config.toml
num_hidden_layers = 8
head_dim = 128
norm_eps = 1e-05
init_std_down = 0.0
lr_head = 0.012
schedule = "wsd"
decay_shape = "linear"
Each number is 500 + 50 x the weight over the matrix's rms, rounded and kept within 0 to 999. Layers, rows and columns count from 0. Numbers have three digits each.

# layer 2 attention key, 1024x640, rms 0.0405, rows 974-1017, columns 320-479
465446425537610463443561499530581579505388465475434467429507453566479494484566498475518455540625597469461453449497547458476440430516524548536489408473458468372460513521571514488525492513517420521477475465525530517494528377508516547568419545533537501435506554564550469475443534539583436455551490511524539553543534504457509516452490450496546596530497511468531540464471418484546499533545528465583530427632442410481529497480476542536469386484511551454418493497455581553434486541452483
406465457515458523571500618481472459547514559525519530469564491545585459477499491542531442476563497526548538500435488407525453476557475391481508492545515504547483478596514432501541520492503632490488539462452514487486484412498496460469496512522516519611479528542533514467442493491556562434538531521524444503488573524568502438647537588600490399570509497493517381480377478506500596537457417560506503506438552446489466508455528429525465355482501565512495559468468468476445459423521544
448564484496361523353559482409461431495542456418455481545575435367569510568524561494499507459513488480569459573501505482539526392460478494436438485509467395487487446432431486507462541551454442434513400438530414417515552528457484485511563524494487483610473460491475435468450579524604486432428487447549526523559493497480448508550500432549473525557488544529501579566524479498458437573446517560492561453483477466445513503461525520556505442549441534600440498577498460510471524496395481
452519477598507476573570492602518481529507486524547638559460540480450561504397500542493530499506453476475441502512549540557409564435503609563515507549503524423493496517397499535515518554419482403486418556468519448441530468457511530505516575533472459470480515439479506568592460460508499463584399531521480508548550546537481486467425516543539541431483614523457510419443474496393417469493511445330651475609372468473475484502470572425542456497515493487524451557468510594587396534516519
553558530529553508594492336482475522547532554491462370471403503497536473471467566540432537594510549501546522470462518431497439457531544459512435497479579485544570511496544549460476490516546566434524429447437517557517542563530493485484460418480555524488454453549482575477456522510609521493488431568493512497409542467501557524453513506508363512567499490543548485564579456362490544501566517558539459487449459509526483581546473413465478499562592485523578545461522506459491493463516531
493482471534513612472481537537567541563451476453522449440479408419596570456655477488490566474438496448481461516473529422515501470513455508557529491544475384521472538484580436583433470474489476520479468405488506425557440482445542526519462516536530356494523522452501464572534440478404579441467524453457569478584605509436483512526506576555539447524512482567593442512490493435544461515449542517546499535538430464434493512410509504508445508550580499543483529493507376460402570613533481
464507533465503472503475441471421496424588514408580504505518500509512544539477432496413436532518555509576560565489534572374491420399445437471519501502494534399458444435552442470462497563442467543518555477483466543507541526424438489500453576567600492452505508515533519497446458457477524468500481592509485423512469524470509504557510484516524418472450501556469435490442499655419601434488489524531558484548495547481455441496488512489409525427521550465480503448533565450495470464411578
458510441455632412410451448489534402516497608439533555498478491546444546550562481568495493491460499542495502500484417494507519512354423469500494500515432564485507510561479594587465504498547501535423549565453516434567552544467536481486479520470633491358390349440523532506535505451369500578473484488472479469452493368467460559497602463543548544443442476466475550502491546549510421475501489529572529488471475408584503468487555475517455523486460508384490521508492519518540439451568519
472527471534487466518413578457526481528472522524522530459475496478435517592492476512473536437540519502424498443501548509541491505406458520648517487409434497554465476469509484506541535514535487460511439432601470533429466434473594482523522422481424547563542440500530516538510550466567552547492506407544626525603534614455442412516423492556519517447511426479510410445437511511413458442501436466498531440503479405477541556580522506562580444499440515606507510355541495537515537621480475
642424457454498468572528553583518525535454528545524459536530408429478508487446516513473532593572455585417463514558514571441448524479415430444488483502518479464620558423475512499491403494587524500678512479469499452583590524501392448561542536678575527493495514524490444541522485534398475510545524478391479518449409609592445511478465435438521523509425494482389432465527466468440454453427494436548502533456480398449526519491599490438476463520525424559531478463537504577589441585552531
543473472505553480531549448511519450598535481496515522549446468605498427453482497468532434543500504574528552409625562494490561436491551452505532470507565539512399578483527556570561453539560595512415577527502419553474496393475517558486520498508480472497396449570474569562492473482582545500546490708605583589472497532481495566456442504492507527552606454602561609497468553491597428501487511501390520510446542478483496522561429533501497448478536495563512535611453489532560558406524449
498526515523492547481533600497471560504561481496466465473582469536435412492538455548488452501572512502462589509427524488579409445521593502462531479451467552499447495461495580443484482556584523488635486528577530622495521529454521446583450472467401578492538543464496524539459510532592555486527497459479435544481475539557514522447439563464427621434538460433450481460505509520578419496610570528490423551476459482474487472519533510475516461445408528498453490438504436604513581559521556
585505492451542462497432504430448548539501581542506496491488599487484449494570496633471532514477593480537517499511456444437523425449506480463503489481446508536540578399464503431498474549509470583476504460488449403533485595528465442473409375624538469506495457592533530511496533590468503552497496499498527462459515466487425538514531486525541452474476539520543497595444508484520540461447505503482536549460471508602452451457547532498531489502424514524454478535481512420441435574502573
516434433485572392559475513513515521493447381455510437442451381522490503551579461364500547525424471521565524494473514530525433573485421612546516539482474479500512468489439512593538453466586517540446435487541512577568456460528546436441455520496489417443525466533473416476553521443509414426491602481468415418530544420469442408405525484509473568510458571495523517547429503507505465448502451539534572530533564490409483425565471546512421464533555521520524440474446518498410462500598500
504450547516527518556571532625542564519414529539526455496483463502519441424604479506522432472452555532465516461438519521439577479472574555456527444503582536407542479371503647518529384525490587549408509515481551514582448517497486501537491554539467424484483550575398518537528535508463506509504545509562442523537390512518565438474536431524478500514535548535416549512469424452461543488398494535587470573485472440591545467517450468499481623544530487459489426563526429559503535536461571
521539561454584590478460525464439502415647407359554557449472496693576436512546533477454487563456530581611502469361527457488569551547465493487543484493442519542526565457492523552468539532478550462493588545424491476621561477613512505497492538478508538470515498426485494500489499400488501540524539579494543539455572471562435489593595489510587410526509392479531555676489556521481572461513465416531388540512391514478443485570486469602450568501499501580462515371526495542519422440541498
475514486477434517565436536555560514490537537461402550467499472445551487457539360461472500584535500489466433484485490463528497570522469451548451552535438544562412476468518496493493527501523476491410511443546501532511501510507505392513569519517566400499531533476466444550489551538491438483461451497497486554502513523491455517491509561439472424480491425460504558552400509430451497479503535509445418525534517438502500506499456527484544456494535474552565448523442497516542459622424573
498598570508626499441540512463461524426451512454419483578610551545460508506433498502491492480428598504572519518498469469453554558466429588556479451522546462525488397507512474578513517537477462523445421529530447487420459582575522567480463560452572542547528391613592497462472491452556528446559459536558543494546484469498389484550584560564504526416474457458406502577412443611493578542527533511502559462537477441545435432396541517578489421353442474516479430497520573426523447501487494
517513488630498478562538411470444584541461523490516587395412436566564482390556506477570455491575592562485460542504570484583457512491465539589368576453586509531414378473437455490548598416434485474435508550536549460477553585479456494491493544580524491512436565559540516524551518540522482491390509546467467465503565410512584481478543428559548591455526541535461566549554468501485555504584453553564442611588482426497501468440479499485438556460513489542437530477471419546366428495531511
504483551471523471537547572432584497497479537519584525488615534473464499503404518520453476472503577464496559439493517550521579522572593514557529496432521398589493466380430411455381478496468457581543453477510492529538489527485517495549532469476614465563555541534507481544529395483520520499499550490504548486598528470529487558520453594575566568448500498479563474517475511458535511512429440411457513489517514524515482554505473491517533496531462439495430533501491478485460506598542464
438502481540443526489521544510524509504468515494412468589467566528531492475420504449524465470491530424495446511489528435467433545467544560449456416503536462389449490533518567537471572478441455520531495449508432521532486481526501526487576441423548514471575498622551533499553434566532572525406544515450472657516488547490554375543499549408421499614591533425495441423622491421514597494482532511473473516519498514453504562427537432442557468463574469542494500410436547489525585446497500
429508479559524489531564547486475534559516465466559451526462492514485428486547417566472491422532539540562392469443422416544559488434510563473520536462485446460517544489436475635556562562464508511494501492413462418551563431503572489479520496465489503508549478478556485464551446462445597479533425570424526644451522545452468498505611450566462598504540534563492497474511582485519523487476428468475481449481416399508418540534432488566527509471553471472529457493535463536550425462523387
497580485458487494390505463580525441512501503528494530646582517508524609526522472517464520524424480430603560625470522450473574434411559462534445508534511554445613517495556547480446555422449504476394527500458519603549532581450508545466467542458452576539579514455491507522466546551526503454562508551526570469540425596427521542570492521518448415522534504560560523501478468552426569487615520485475572440426487503442469491508482438454509494455479440514597460583490518472552496562448533
580449512542398550539620437597543552566392520534366541494586491498496409546500497529539447534504519601429575507500508593505588482478439515439560401491509492455505517429537607530614481525520579523543487556523471588468479516553504570482482504509427496522529552580482502531449467556464465509497603488565616522388501496566512458518497516464430563596573474418439493427524508516517589520377586486558486577520519549603507485515549417588507500532434480516483472537530491401467508532480557
493499578517570500578551473558468548550585476497439521460493490512486485489549411504510511473541540483522570402543473467600413481489388442522533541488534430577481497546488427515593508537496506555529497506415503468547470561464488506552561550511552420522437447434488434515651548575557525489471442482503488516539462443469522465448412515518596568415436520380400530470516555506493402430554502600514488491627420427582437454529530500482522463439556513598438518429555468493419439535537467
518484509565485458537464533566409501494537526485459512550507421440488526537469530605554514488420507550488514502514477523516439631475514526503509625458449552396503550530446439460477534481483428566512445507486506491561451566564476445556503498518473498474504510434448517519491407599593525542523547462535441407564560541457501513544475483453537537509465462370492460489468541480461541434690448475438582603531529569491527407572518517420524525435413470589589566522543483485520471575496535
555503524487464563476501461504503489475485528546502451509488498358443498499482495454525460521588520517462472577492516466500444459484520480474484485477512445541456495444458511515473544493479594475502448416553554478531549540454430488516459509462427519516613574511441461491465526577548539467472483514542569535541565491513485490489462547548394415494487443519527442444552488550462525502502434536474499549541504513478494491481516378469452543475498440561551526634522513535479469542497526
484436514494517573540412560569489484448510546534529500498386538491555453436507404471589555419511478607524596514584461499465449509495433516403538474535594528523443468517572468478493531459594557523475567467479445521478474479431528441574531469507422499400498448570502503535455403522461465518423381452514474482604425482400538482538573468467451553421475442498535407455460582475450437574524472539519399569415516436441492518515484528545461487561623568445514496460464496492619487570482480
605476504579544531544479566564526417519508488542559528417570611557618475619456397621534508512512467557493556549484422622446430510464547538543511451572523518480460399518503520455493515505527532522619550515555504468495451558556499434510534482418460546482517488495421492528474443567510447610437513485484542403457578438574494445526478466492510540429478544390507432538616505542369466502523544535480495567432490529567503493507522496441457490559417491386514591572422402476484326482511547
531428557503457500514477574455490511432467503509490532586508549500472437432477528530492442518492506439435546513487563484475495584483508480477457425405610422480513522551562463501458516456416469493419504511544531461520570472492535538469498562492514475470555543565573547593558427511435465589515454521547514470529477469550520521528506508559504580429511460565475522609476520506554591569506498502473481438418533486523547528460505505508537560477567554451414529489464545530500510584581443
487498470435540491482471549520509470469483489524534415470461518543484538538448487562497475499527406410435520402516458576407554558544461566527466540529483433562466483557496522544513508497520500416440513475475510471413441581466567449399363503364493451519554502422587523554450462432522441528493594579565573491454643457529401437606459524564516486608508480498576462571489521475436546607442525569517471432508529545607460574470493485546447535475555444479508434451474500510437557453584387
550515533544632566490502449518462464497531509550566503469574442546490526665369499503448474519502537525472498568471552543469522544559533546577498566520535529511485497503474484523535414515542506528481460508492507556508402576425567507491494434485536472452483519461530445483416573439556531533482582471573524471459361410537475340549515435463560522513419483358369536565511608509587524604480549582615507578520582511543529485417532490498431451549315501494573525519534523513501519469563452
431523552530461511521443482489525471478477588449488545474560473495529453512444394542489411496488525483537588560490453567483557372448462541493495454473541450492502495508472496498599432542475446467500497421519539517465531503525522461480542522451545552473513485514466534463419495501479525504536408536507554428456448525426420488443535488577486413504548471549499524470469468529529496481436500464420483510480478481483491499463499444606498469495540494466433453463478565431658596507414563
474471444450517550479425486612501493525514481550534435481499476490503550539596509416501561500508543529497545463501494389410533530587444468472527489530461496559531547519533433488474432504574539558434549468508508454480527510467481509540535513565429436453463476437489475498601476571412474440457400517460590560546479594483519465475481505499532448514439444530477522439417562530563467429447468580553475498464547460499526493573505512530442455600531556415410529434518546497603524527442563
500472484550386418450488485520488548480481562479556400465526536544479468488570568437468498497485536465537565366493436506458382483449529503491572462519571496492516564550433524488425483550512445536452410488475436532383416518463560599569445555486532419444377507625512436430581432603513514516512488486506490524479450524489406552456454519488559448449451540426624570464533587551587427430376583525405498575487576400533539608443507528644423482497417591496394500456491455445539480423421516
575508503541540538482527441501478488572463452543585458497522471578490432479559487467540398484487513469547509559558579509571466393449540413482592470489522516467538567463497546517431376460509460504450530570557573534421555600506518508474446460557394466535507503396501537555435581448457489505541542499556511540552549475526556472425513433518508598454506525600486468424588536504489497560399505514548526471447445519454486498471540540522496610535450502475551535544538441585493613494543561
454525459555487526412535421492427464474538516470505483517453457415470547541484520590583437496462456494497506436477475586495501477505485512521526539509562482541532493561438506502440549503491564462490477443513549444527526418458659481554431548566412569526435507520492462520437500563516534424382495531453489472536530562450533587472523496513511434540570554637533584489498426597462444454448499472492463465456479472445479513538526463480428482529596493509516543483513531467472497510576507
529406476459522467610498446538524538554553503528477430516555534584513432528531436568566516583463430538459478499474465592480491537411433502480553505441502467473594537505485397443557458566449419474502450449533354471568450480554471427502457472486443418468471473490523445499504507534454475459567495419480514490447513609530457549415535571458570481504422499407383400520454574475509477538446440559498575493435533496459475445546516435499571440504490509568500517425513419476462444451511481
535440526597484509513529456564499553465518524488524485558515494494468609475514550437482553543488498421511490411549549510455434477489542507518475497488487449551478518553510428502497475527467467422415488498494468513484431460443510549526503480550402519496469523541549511492491505466578526436538546440534562504590542599509486475523432469503513513586451507516532456446515395512455510490480556497554524462480486488469547541401543476461547470482512510488517502519508590478534601547509495
560429493530387435440420470496471523542595513606544534544471542517419549471541567430453481533514469511486485442477519467516662408475512470465536564455532517533476547502582522508440495483568387499497548406489401546564453465473455497569457485509485407491438527556485506460441527505431456406472474511497512493413572515488533522574481495484494369574461517530587566516482496437534488435411533505384398587464630519558518563524530457540481508501471492504420529387500499387450566510535415
399501479504552553501491617440496419478529599515381498501609564507495427540582444516497531552582437519488501567497491557444419506451422448486520449534473440439569456471450450464553510528500357557552481339524475528529522466490552478571522535443549532452518477500570460504462504548409462456525477518443470516508431498463570504476503598432449501473526472495509453401500516568559507521533471571468520434410482485441508539433507467449572486505576491472446574503492469515568489496495570
507481465527469484522497477506484463431544527494523441463542577441551504488393517545498483437453502525476596578413592621439551508602509594560405483531552555414467429453489608477505505444475600482513471490485541536471528471462488576466407534509554561523530446501590533523309413478504542526521590481470515470488568485554525460461482564525496559533475466441466518558574512577444615548510545557510460475491541541462523538432543470504498593529453510387464484505546514449591516589526542
580539475454510558490520527422524500496509556517488464533616499500455555437488348460420586601533551449563449574539578415569513429443453536514436414502500501489523512553461451488482548566537540564614528472508478519563540558507550488483496513436616520525506500491476513458527583483577540504625432503579420443540398473494511503619579418585408541513401562494498427526425521515442474560489598454547597478476444505443467414488495494547433425498470535412457445512513522513437503441418489
438517521526517445430378556435547582565496551408520434453478516490545542499471516493457501390577524464501570461543494408462486428428486541526440477639473528464503486464485615588498421454646647505468571467475452536438424455457559560495553446440562547499407502480477475455528462415417464549481498520510561523593475497435507476560382384487576455484429477556522563485518508461569494456402535511444475533471511410543494635503467521497469528491522517397635553508405534516529521492322542
# layer 2 attention query, 1024x640, rms 0.041, rows 975-1018, columns 320-479
478468482487506552556521591505481459583554547514483497497585438546586479468509492517563458491563483502590571479434535416500508484546477370487508480573546530526419565575452459523557531491524608507508547442425514522524457424535512475490481504544537471608468537534538526455472458483535552442558507514535496539468524533576533478625521592562506468578545483526518429465410508493526542553458472536542465539438508501473466483475477447512424383451528514479505569433485511486462476410545543
467560506552383531391514513416494459508526494442470521577601483383557527578473481481481507452534520456571472580517504510512450420487451466475463503504452401471497463442461501506481552549468456484490436411546422435462533561461503500480544525530499470615466479504489438442449579540567474430460478482493509519541503504513435455534469452520445466589503581534501585575538437495406455555431513537502511462508446459445476538457514521524508468549410568575441518591461494476487550484372474
504570511540510484587559494554537525492528484578587638483454515429517513490406494532480494519552472506455446459545558523561491519448502594519480498533460543411508504495438492502528503520429467444452400537494524448417500472446503508496499545533482442458493522522467538521563432460493503453553428517535465527566569525489537504497457508498513594434533560539469511396464495495439433451494542508404620528574422486511496484489489518439554495552547502497519429520446480583557429539507550
534527531553526539610493367473492508560555538472468375522367517507559535493466573563418528557520525499504505514442502422493405480472585439510448502502571504570547498492510539464478461530526554460538443486414502546543534603548482497488419407470551555514422474541487550417463480493608514494495480516476485495439555498509557508443508484541421507574523499505570476609576418339477565474599508544532430502471465459550489584504512440504477507521546512499563542453516510472490475462466517
504507459534500631506466540547556528567466454440572467470477440425566556487624469502497533460483530438479489510464541417514492478452489493497538516549486420509495516472607437576427516477484500508463454445459481411534445551448565547496478581524514342501525511447477480534523405480495588435453503474427555457540563488411494533476488520544541400562519498560598449513505502432527478491474567492497458534491435482460470469473514472510474499539561522519458512487487362442507522540450509
490520517455529450464516446491441519401564521431583461514485517514482596584490477520431456533554548498559531571519579499410499463402466478464513524502539517411482484414564420430451503576422482549526556514494470577523572509459465496473445567574555469470561545532538538504452430484481555476485448538540503455507485568501519481596483472524536416482458513564454406538447519619463567454474506508560546489559553543504464448512485541483449490502524478470485521474501551449492511506409600
439496464471600428396437473545514443541492580458544521520505457533410546553522485529542521522441529534488511505542459481495541507408458449476535506458452560508495515544441545581537537506540478480390583577489511486564536553491539528516439505471578505396410400434514483509485455485423533552457480456510463524431453435527475564499569479571528495455477449452507556486451553537519425494539473556599551495475472401582513437525565491483468494471492520397535546458504494520561447454546492
445532484496554459494452543439535481541484560487527510492476486444409551609474457493492562400502498516416475461499519516478502524391495518574553495423472510517456475510473497500562530511515485506507437446558483475482457487457563479522522464473412497565523413505528470559535542500504504538537497406512664536548561575472444441518416475525519465504526435504533420474433564516408457490490464462544466450495503365453485565594532476566538453501498538565523536444560510538533533586449502
623465466459501497594520529595477532505419527496558489532500410406459511491501561548453511607522475568411412552534520566417485544482479422460503472497547468462593561445500505520493425489565502485632500508428487416553553550541377470505532540621599531498540525524490452536517463513388482511523513464423471484448441580588434510545487456490531469538434492471424465432519454451427464491426490441505477539447454423460510534528576488426487488482495397548479426508501466588556435558542534
553447490529522476523549453477545460597546506487511505503475467579489466487466514469524466537528495620528503450625527485491562448479535486515512460556516467506387573479531534545557487569566588460450549494481429540472492414500506530487497502496490475501419470560488571507474485487506546531479513658615591575471498585470515523473453443479497575510579414578529577507504569500531465520497507525430534487474514517503505527526422551473488492485540505569530515609496484476531542438516480
493528529513580514528492532419440598561587482508450443496608492541371475457544491554500495506559509508475573470485505498560437466540592524452522477474547534500471512434486551472521488578552445519622506481582523627489525567453510454581465449491456593503532519490493528526491483510538526480446534420533464534419513505536456542496455557498468567433512448462462438523495508516576440507540574505520417566458485465389500486509476509441445470482475547520515470454504430625492539565559594
539495513454564466496445518456482534554526550489513476477495592490548455515569496568504478532493543474552527482471483436474562410478492467472475542485492501541490533445469457471516453537489444574483487486497471390521492579515483485495490382599570508541518469562478569463471486585455483514484524482503479471489499486499401525494521496520545480430495573475535479642444532450492550438439511478466540550408476510603463451559575524455521477468459512520433499528462547444470452583481577
539396429474543383563520543541532451463482402438508441463481415544495500528524451431506574486451458597563504500494541516486388545466444582512506567487426504494520534490430548582561431452563520525445473471547533548529440462548559441440445490518489406468531449569485418427563562448496411441519601460467407390509559406468447381426498458480487553487470566510532564548426484547483470454487443499510546544543534454468464432526431528525415433515510521496539439502438489486375525500594528
496482526517524516536550548572549561489428512573561456490525497497519472424592511503502514496511573507516528457448513500470597505483555555441506438493566581447513462372516641499524418508509601523408540530490518527522473568506508541554524537542469475490525536554377457535503484515490499472453483473557415541510400527499533462479521454518473480500496529535398537477401458500471515454438518524537488626482451448566551449519468457514491602564536483461483433512518427558540527502448573
511548572485519586478486551526456476424614465400566519454460474671551465524514577462448542558484528480551502495375517481496565570570479520505506491495429494520511562468500546528460536538438549428493549525421502502598582459613532529505473547496493536524531480448462517490512527426460502550530556587580535520425555514563462460574576448516582443473482406473519572644503561560456602476560506417499407518534408528499491491567466467557468511527508504527477505373518528514451495497522532
500528504436468527553495535509536531490543521451399513474498488405562475460502431496474541549555516495489415457505520476566499523483502447495467563529462565556432506493463486477512540520515468549442521487536524535515505532528524433498529532512578382509510553529478423553443539525475460509432441489481536537539530488491463480490530520450475424507471439452466570566402576439473528503485544514458451533542583455485491528451484519470555490488528491515563437508466445531564456644418604
542564565482625471457491532467448554444510501439423468551574503535466462487451524499470475501433591510592543491479480444418592515481448583597484468575532467511502412505539465536488524541466458510442443540550429514460437498550525555515457570473581549543497324596583484521529461479575517427580525545545490499511492453553441464502568540548509521429511455477390565537469477562498568535540536493484557499501488507525432430447528540514476464404438447535519455494506535402496485522522482
514543474624518489532548403474432524530459483496495555427435471586548451395553476501533467481569618549431502514499522512553457547484496535583366550432619485494457398472440486498530564474466475462434494530593533477482548638444484471480487485596496464520456615614519469491535532529477464476421501514435492453496575436531559467490557414556547566502492492537469536530496474488462530535583453545575383532600448435526482510430509521516453557429531502521474548462493407529395441455456523
482468574494533474542527538457528504454510534497559546495552561513442514499443546538441519508511599450457540437481494492491571555548585526550501476445534409579494438410473423465383519504503512566541451491485463540474498522475523437534528502473591453562563532574480460543522399460532490465486518473544541494556575458516474558561463539516538520390501495483542476506455515484506510532425451438434490539468513509505502525514463486520547556506470458508424538514492465420501510602563457
408493461544510497493491522491479502441457503498397525597514557561524481459441530458512447460464491418537502508516530459475434485451533551486470443490562476438530494529506531515452562476437484578602491462492431485487452466505474502530532454429592530474532560613554538508597456523524558557409529541454471609507498494483563429546478544439451487602548490414522470455605479423559599485466508517473476524515464525451512544410531459452544471437562450546483515488444549488495570456522459
436525493542541475554556506454502550546504467489580469513485519551499427463558440557481520420525549531589407470508439429524620483470510582458480528483498466447479562480542452634535547562441517484495507431429448478510595401526590483504527518480457526533548467506542471460562457444446555472504468548460495660454556557473462511515612457568448601504550508603447462381490598480547542486438464474478499479521403441468488557555462462544526493517536507449534453486508478529591432398533341
506601476467475510458498467571536499549501535561465531649591477479534589528466493521500532473451452455606547614479509427464538426431533479470449506571538557416572525531512505467451539422469483489388494523480513562556488610486525513439479533493460647547584570451445513509480554553513568472507458561494563527507422601405463530546483490518464460513566502573536538486492493598477565458584516494499579475461483492438507513462438455452493499461534457548581415556520471442547539530475516
578469498543402528499592488562566570566435543478379487527544464522517430517526453487538459541473505563438519510491492552474564500473487511467548398493516490465501510457490604499601508517524581519560510510504477535478452484564475529498555517539459497515530511497502487553488498536463481515485607504540605492398473494531528457533537498468462521558543486445472503438482508510492551482393522508526522571513456533559515457515488472569459551498444476480487488560514485411453507557525533
542565577493599482590528465544462567549571473494479518445490491510485460504551444483490481499529563517503518424585495490597476470491439444543513580469522434551491488498476414497583510543450505576521482485426503481519495556476504546566521543534560401518458441484498441512623530564530528507463457468551487483540441430469585493471426508498585572435455513424415516452518568519513402454539490557547466500626424437586453463566491485480514445425562502551435527446545464506437452535503491
472511515593441427515476544582424520534537544480470541549477439464534504463447473613595507521454495564463515516531486542484411607495486541537497571459474522430540494526463459510507493499492491570509438501491505492557437544507488430518464519547470523462500506451452510557501478597569551548538565490529438394564556538448465504561466458439524516471437472398505530482468513508478518396631427477477582585512500564504492419513495538425512532429370479595555594490507518508496506588502558
537491474506500534469507469510506509490514540509492469539548492401480495465482486429524468503541513505496496588515496500439417480515523506484525511458492467549446504476423506501507526498486546487509452450582556510557558544477429472540439429491388531550605577527444465524501507543552557477499471525529552551531545456500484489498487559590418404483501459521574424458520509518469541496538409535511478558560490511444499484425529434483440539440498424551517525656514548565455480489516512
531417490487535535531395527587506492502520513507497436481399541480540482448493416499582584452527484570515540508600435482440459576484439511420566498551598511509428482511552481505486530463600537572444573501475452492503488474440527451555542461495419459445479436548539436545485375497448467535471380482496527470582432464421546469518514463509416507482480430560507402520476566474433411542489466516489394565435559450477459498540514494496469483558560497437512498456477487481596417539507453
604492505570523528558537547611501456518498483556577534415532574546594435613487440575539507468503492539527567469495468593438462530478561504532530494564555546486432427541506507480558527519589543538603573508577485502519463561546510449521507489417469526476465503506477454523491430550525453579431514512480571406412596440552487449498488501480512540456470529469529479481590545499377434443466544537515503538421496541545502482515564436456454480546466476406507616564445392497500308487521521
520433548503485517500423530487462511446491557552452518565475565483484463418479524532501456544493487407373548451485532478489479554523491478471462431423571446436510478544579487489440487458446480495410498543550489476485568502495543511487483572506503450483554546507535542601540423469477431542504459521543536511528445462534523531508484513536445547504553449527434527556453523522531555605486534530487470511410541495563534559461515528497528580496553539513458534530478500505551489551558455
494457489432551490487467519544497480472504497532513424472460506526520560523435483508509441475492436475500533406492496584415550522544485572532503536517483489557519476566470527507462535463484541444473513486492483493432459538476580449421408504393510459506518470427571524551468452441500471528500611578561566503466591438524505472584476497551535478579546486492582474550471490472464581569454529541539479487516542525532488556447540487564497527483565452501501434468496473506397556465563444
499474524521611592499475455517482467483536468479556501473578442519459528653416517536456483525517541545448496571546534553458568537516526527561497486541539482504524464501500543524513444543538489478479465507485501552529391581431513537468458456425535503464512472471526431519401520440499532494552605470567527475513388453567543357508522450472564498458442477386327471560498563493563537572500510546598499500545547494536532502416515537541452484602383486484560559521478569503448491500558488
483506559523474515490445492491518483504523596435529518474520443519491480519514416528495401496509486435536533587494475544500568375450457566470457466530462491537468466464496466484570486576521494501493524407546536568491548490541531439456500518448511516492526513478506551494410496521507507488522425492509526445454448518450468461455550494533485386531539491505440511472447502504537485466479485489445514543494502473486483489481506449596536441499499452474443499522461535434620580502442571
484479417431537521457451511553493497520546449549545464490484502501488566508567516462505560516543487502507537464493514377435568543532474466457544463525425458523494553529539449519478451509557499553471540508496534500494533500477506506518513542550439410472490440401484478518560494590437460419438376521439574554476471594488565485456444533529497466565436459567463523461463564544553408473441506541544509531518596462496515494561508494533450435596524514395425553420535553510643510522470546
479480479505421396410509528537486553457496543470543438426543597572438484501619576453484529469512503483531556385482449483517401400455541508536567408511549469454476589508465517445423528536538399496443434490449456565387437506497547596566440536490544411404407452562510433430542461588539533435492521481510506485500455517489431547450436502492582501450428550441592571434578618532548450437417548514417530598490610444503545616514513550624462463492462551505428466487477505479537490419426497
522499486508504582528512406490517458526465465513583443460510469583475480494548470505511423472477507484519538586576534483523466410505532469491586442496510479460543533441520517507426391502476440434444506570564564569462549619480504457470445434525386533560538488382549482533394537423436444506555522529564504541543551461507520504461518445523472609440525534606516462452565520549502474537394514512522496456447421449452502489447544534518492587549491488476546543506517440531482587489518577
456529477555486528402500403533494478492538527509538489516475471436465506561451578554603450494461476521530550424449515532471545485486492478492514531536558488502494490494492527479458535501499574432500497418493534481487553400518651495571423545530413514513464506570451462531484486577494565428387489515508484447510506571434564577493541532486516447576581541620502557444508422587400436468447521487504451490454486528460497498546548462460433508529563509482522476452519549489496512514533482
511452471461498541565533456528548551515534547509479441553540483508564462522524476570577536530495459497423491500490478611516485562404429472448540498467481454451589502544473423394542456555411435495489471452519406450551469543565457463458435511472441423471527430479565478490483524523480461472566507441490512492479542592556444525423513517453524502476455533480361441510480555468523536508450462561491550504453504466461490446538558460504560440498447461562505575458521425477467466434505507
513439484599474471476517417492521541443523556536516482538486490450500629471504525478479509553493502456462505406554523565503435451485488516478505495515453445538519422535508446500461447517452509476427474539469444475490384452428528511499521561507439513472486524499486511509487522493549556410609553444457565494548550551467512488490428491470488521543453507532486470469538388566413500487496527476578545439492462540516527534399525449503551478502505520539513532476487571455546546490499536
563460506517388478425401452478487537545598492619548554532468527549458533436553572466437493572517475465488456451460541472575617439491462478477557543451510494524468481502558526523419513434509425477475553391486414538522452498471441496514464496525517404502475536541518519456446540502464501431481487494518507458380571510493483523552480495494476384565460531558544559555487507453486520449416541478370402621469611506515529565531562476527514464465460467518445543427505505404458542520538413
424483465518588529512502612428500463477488613470416508518595513530477443564545486534497540590567445496490498536567515483437441483428454470481508467530508483420567483504434394429543568553467378596581482399539478567495536470522540480571528559448534508503506496525540498530463458527432418453476495514456487501435410482518570532478470590425446435559524464520489473402498561529566461510525478533479526460457527463460504509417498472425552487445513496425474545572484465557551515481523542
473423470504450488523477446513495488450556466513527437501517534462506545520403521558504449463451486548465611533437565552454571503595505588544421482522558553479491413421501573478499520438507579525492471475491485544503505476479474561444396532532560563547527466492562500540348386472521512540498583484486449478482523494579547478472493546547546529491500481471482495534548477573449602534466556591466467469470533527475531502472535483473500580518492499414487466507552506450530468601516523
588509486473503537562455517424511565547516549516497469502538515493401534459507370462434550579547532483577430585538538378568531471433513526501447398548495490524519497522499478495454527594543512525587526471504495546524538561524537521496536535472642534491502481524481438445524525494573545494592475464579410458545384521475511519570568417559446541505458575503519385504475545512440471508490577453523551472449450508455480406503434475568426441570439565399515430460497516493461495452418530
460520515475544473446376560472545604569493511469549441490492536461471527543463497474490431416548498478496510430512481406498542426449465531529416511563477532496488430448486554584489412476589632463492558508466497518461456492451542514515539490430574504490441499454488436446458451486418488560471484488491523514544462501476470524539403492488514485493452514510515518478476540513528501477425573463451508519485529443488475597523491512499519550525515543438605526492423531520542487486353463
490480597499553524453527534436456496484529510472527518450541509577549479479501535422461533520524550520606475523519486482477523429483509548468489404545504500526497579505505489471487554495540561610550491540537518529500534482490517457471458540491444477452425471536462470458479478451440516453448576538477449455413546467488591471466499547525498483458522526454607469541496427527522492452400544447508468442506411582477471536557544426534394468599499498450455534477458433532530555493511443